python train.py --n_layer=8 --d_model=96 --n_head=2 --n_kv_head=2 --head_dim=64 --d_mlp=384 --vocab_size=6069 --activation="tanh_gelu" --norm="layernorm" --norm_place="pre" --norm_eps=1e-05 --positions="rope" --rope_base=10000.0 --rope_fraction=0.5 --qk_norm=false --attn_scale=0.125 --bias="none" --tie_embeddings=true --parallel_block=true --init="uniform" --init_std_qkv=0.0818 --init_std_o=0.0177 --init_std_up=0.0818 --init_std_down=0.0102 --optimizer="adam_variant" --lr=0.00259 --beta1=0.95 --beta2=0.99 --weight_decay=0.033 --lr_head=0.00693 --grad_clip=1.0 --warmup_steps=359 --schedule="wsd" --decay_fraction=0.561 --decay_shape="linear" --final_lr_fraction=0.0 --batch_tokens=[8192, 16384] --seq_len=2048 --doc_mask=true --train_tokens=152400000 --steps=13135 --dataset="wikipedia_en"
Each number is 128 + 24 x the weight over its row's rms, rounded and kept within 0 to 255. Layers, rows and columns count from 0. Numbers have three digits each. The size before them is the row's rms in percent of the matrix's.

# up: layer 5 MLP up, 384x96, rms 0.222, rows 291-304, columns 0-95
# down: layer 5 MLP down (transposed), 384x96, rms 0.22, rows 291-304, columns 0-95
up291 088:144159092142127114179160107079125105164104111150117099116108118148106126121143085166142129101104142109143204145122143130125142080117169133129129190164122099090135095127134146107150108174122124129126119098158112109137118123116137139140120104150142098130151139138145114103123145151134107077
down291 078:152132144130155166082168108105119145145157122122134095079082144124147112094117129131094130160131095156130115097129145123143096152086148116121101114153134145149116144164122106145140109152138151118122129143119126124148109168087095139129136086076140136168106184118192144140119111131157103123
up292 114:110139085163132115154121147157103133132138157131129101073137134142104151089130151156128125129120122151161129132152131153154099121096127134089115175127157135118153141096106143091123141102169145165080142071115139124121123132161175107136130119137107130144104162150062140084132129130104098152
down292 131:116123125145129128153147124172131132168177142118131126119147129130114146136109128114146138109128124071144136139164091107112159124105081140090126182146107178104147129131144134127129158124128115119102137076112166125140118111132190152171129120173125085111095117139139107075132138097109091105
up293 103:115122101161125121107118107083146130124122157136138126137152115133040139093130130121125154088108115121121127150116144160122118130163114118125123105160153155070160141133164121182084113158135136146132119097188170108134168119089092089105136135129129110099110130143123132132105124141105120111
down293 114:123140119100103108151125116167137079138114106129106113124123143115099116176095125144159112128171131178134135103111136086141129119124134144137143139125119090125079138096144131106114169145099121206114137079096148149176133087111142137144091112157133161128107118175140120112126145154113124146
up294 111:142130120138150158085137123163111134073105177111121175115164165131108138137078119161113128134111115118152092107159167149130143156118145123114137123118089084106130142139137104098122112107127113134126117148152113124139114149116158139094119090163176097114105133163112131095105143173087142166
down294 148:113094136143091102134117144109127140147139138123119146124126142128119122157159121098123148136161131185139100142132120137122114109105129091101141135074129135084107138129133163143130122137159132179129154095129103126137143131088120142105075126172135110072162110204116163127154110179138099131
up295 106:100118152141112105127107120157104137124091116121114148118095087159131167146150148139093090159135104132156151192130155103127137128123161124089137138166100112094127182135121120080100161121125112114126139145148074151138134149130180133100148119123143119094105144146159104140092159138093134127
down295 098:141129139094159137160126134144105160130147156095125126179134134152122071120096092119131130161127146113074157160106167125103117132115092124107142161123099137133116122137150116101165157131132150142086140127141134120138131115095110103150130163192131134075155102093095121162129152111089112117
up296 100:159105124155088161129115146074132117127157108124119097135151096169099126143097129123131107146114141113124088144113163135137151129108157152184149140092131100095150144119135110084108121135091176164116124092131140089152101147113153107126135155146118108091102176140122163086116140119106106118
down296 091:122113091118100133137079130134125140133121086123159156125097117115141100135100124123112160101113151165121151128147097148091194136101097116142177153115181146125130089142113124117118156149129128157167140116115161147104136141105158132125121102165110110175133064107144151119121167101111125123
up297 111:171153101111131153135114118116142148108123142112078135130089086109122126136092131143113110116093131151114172175135150125158129142155151106112120137119109087112127149122144142128179142119186127128129116124175128108116189131104099109103111164150090133104104136144104120093143065150103133137
down297 116:134142137139111142122156143120170127123134138145104133155097116151114116110128120142117086117110072107134119178136109148142132128144114125138093112116118132143102135128100112170198107141123122144161141135119215142126172145101106107130068144115068148122116112113126141113116137130180140102
up298 088:121132140139127125108165156118110107104125106156101097112132145116121120096129136106159084112139152174099125144137108164108131081126139156118170078165166098123139121119077153114115119101127122127122143116134166082147088092139119141093146150192155139115099169134086143134126130135109154131
down298 079:115102114093158132154124126149126147114121122086122136133099173121139103114123095118173120169098144106135157131136111134153056135178120106134121143138088188137086163119116115142106096148140097118150126140122138152141153101148091121139132097107126167139109168159124124138118116173154158100
up299 089:106139121130157156139123053154107111085131107098088140163080154119163127161141147105168136130139140155122099164159123147088132138137157115109129125118121121116131157113134115150146132129132134112125103129089093149083122120150126078175112122157170138118152160139110083098138131143101154121
down299 077:137144120127107130107098156136130091179142129167148109133145148115121122127067126146150095115114164109132162120092133134146135098132141171100144129120097151222117096166146115112123110127134140138096084126113096140134130123147130133092150138114130104127159098085149114163137109162133095122
up300 102:093123166145123123115106076128125151137149139142113084120130155151137118107145092167082134157112150133116167161154087131076098097173109118130153154103152106113134120099104188118119138137156132153155107145176135105128119152147140151084116093133123120093153141141130118122118094138112137154
down300 085:164081103115152120168123173118110146138109160123125117133118135174157112108124087064100117133147135147168137152114140160096144133139127154129124183157177108128099131130146075151145113115110115108144105153129124151123134094110145140108139152080132098126116158131103116148100102116116176125
up301 102:136141117136092118112141133133077148133072140153112087138145119110126122119142149129110136143169137110143116130135109089105145149161128062160084159110126106107129137129122117109110143117094153142135138154206119095115144114088157141138146134178179104117115142144123132087113138151105094114
down301 104:127141128157126129151119156105108099082145136100129137122123131121143124119130133155126131131088116108169111094141134123168088125124148151111145167081104157171133165099130142151191132124124071084154084106144166117120148132120103126089140131153125142152126096091123170129117135133110186119
up302 103:125118137104104138108114093118077141093109121136132129107114119153137150177141195142138110115100123150156144163191116122159130127122141086097119115156109120106118139164145111107104143113166133088093117127089137168115147156164111103146101086140141114166132161135093087135109128116119127135
down302 095:114113146130099125109180122118148121133139130144124090125155087154134160106171115141131159124139160135173132175135129144123156127136124088102123113126120087169088183104151140123115119118068143161126125133106096124154128133120148142117113126106167133089121132083097142129144145110176076104
up303 105:118132087123172112091086119104120153119111128090120147147149139108086158088083146153139152069129112128152118137126152118116132137113107102160111150125142148116097092155095120155130162115109122117116162158131125142085114139088148124135085146148147153157104132163150103126132140172074107127
down303 108:167172148137146108156119098125081105117136131099159153118173133178100135163091111114128128099139112145120112085127174123119096158130140180110129133129194109140089140125111110092143093150144133162131078144116118119121100156127116133100147112148131108121160107104114116161149116102124144136
up304 109:100112105159119137132127132149141154114130140140089102119125073152095143101067120118125164128098115157159101150157152149167144138126150135120147127133158123101151186134134105069105164117150115124104111100105147138113144087132141102146101142120159169162079136145146151115126102121101153124
down304 099:131132119082130142113162141092146124133135126141153154109129095147152126146140118101087120100143145097111160130117157143113115113112124126143131157118143115130143136137129097135141142098121159093096109146111156149127119117144168234095063106089116153099152156107111166133119107142158135114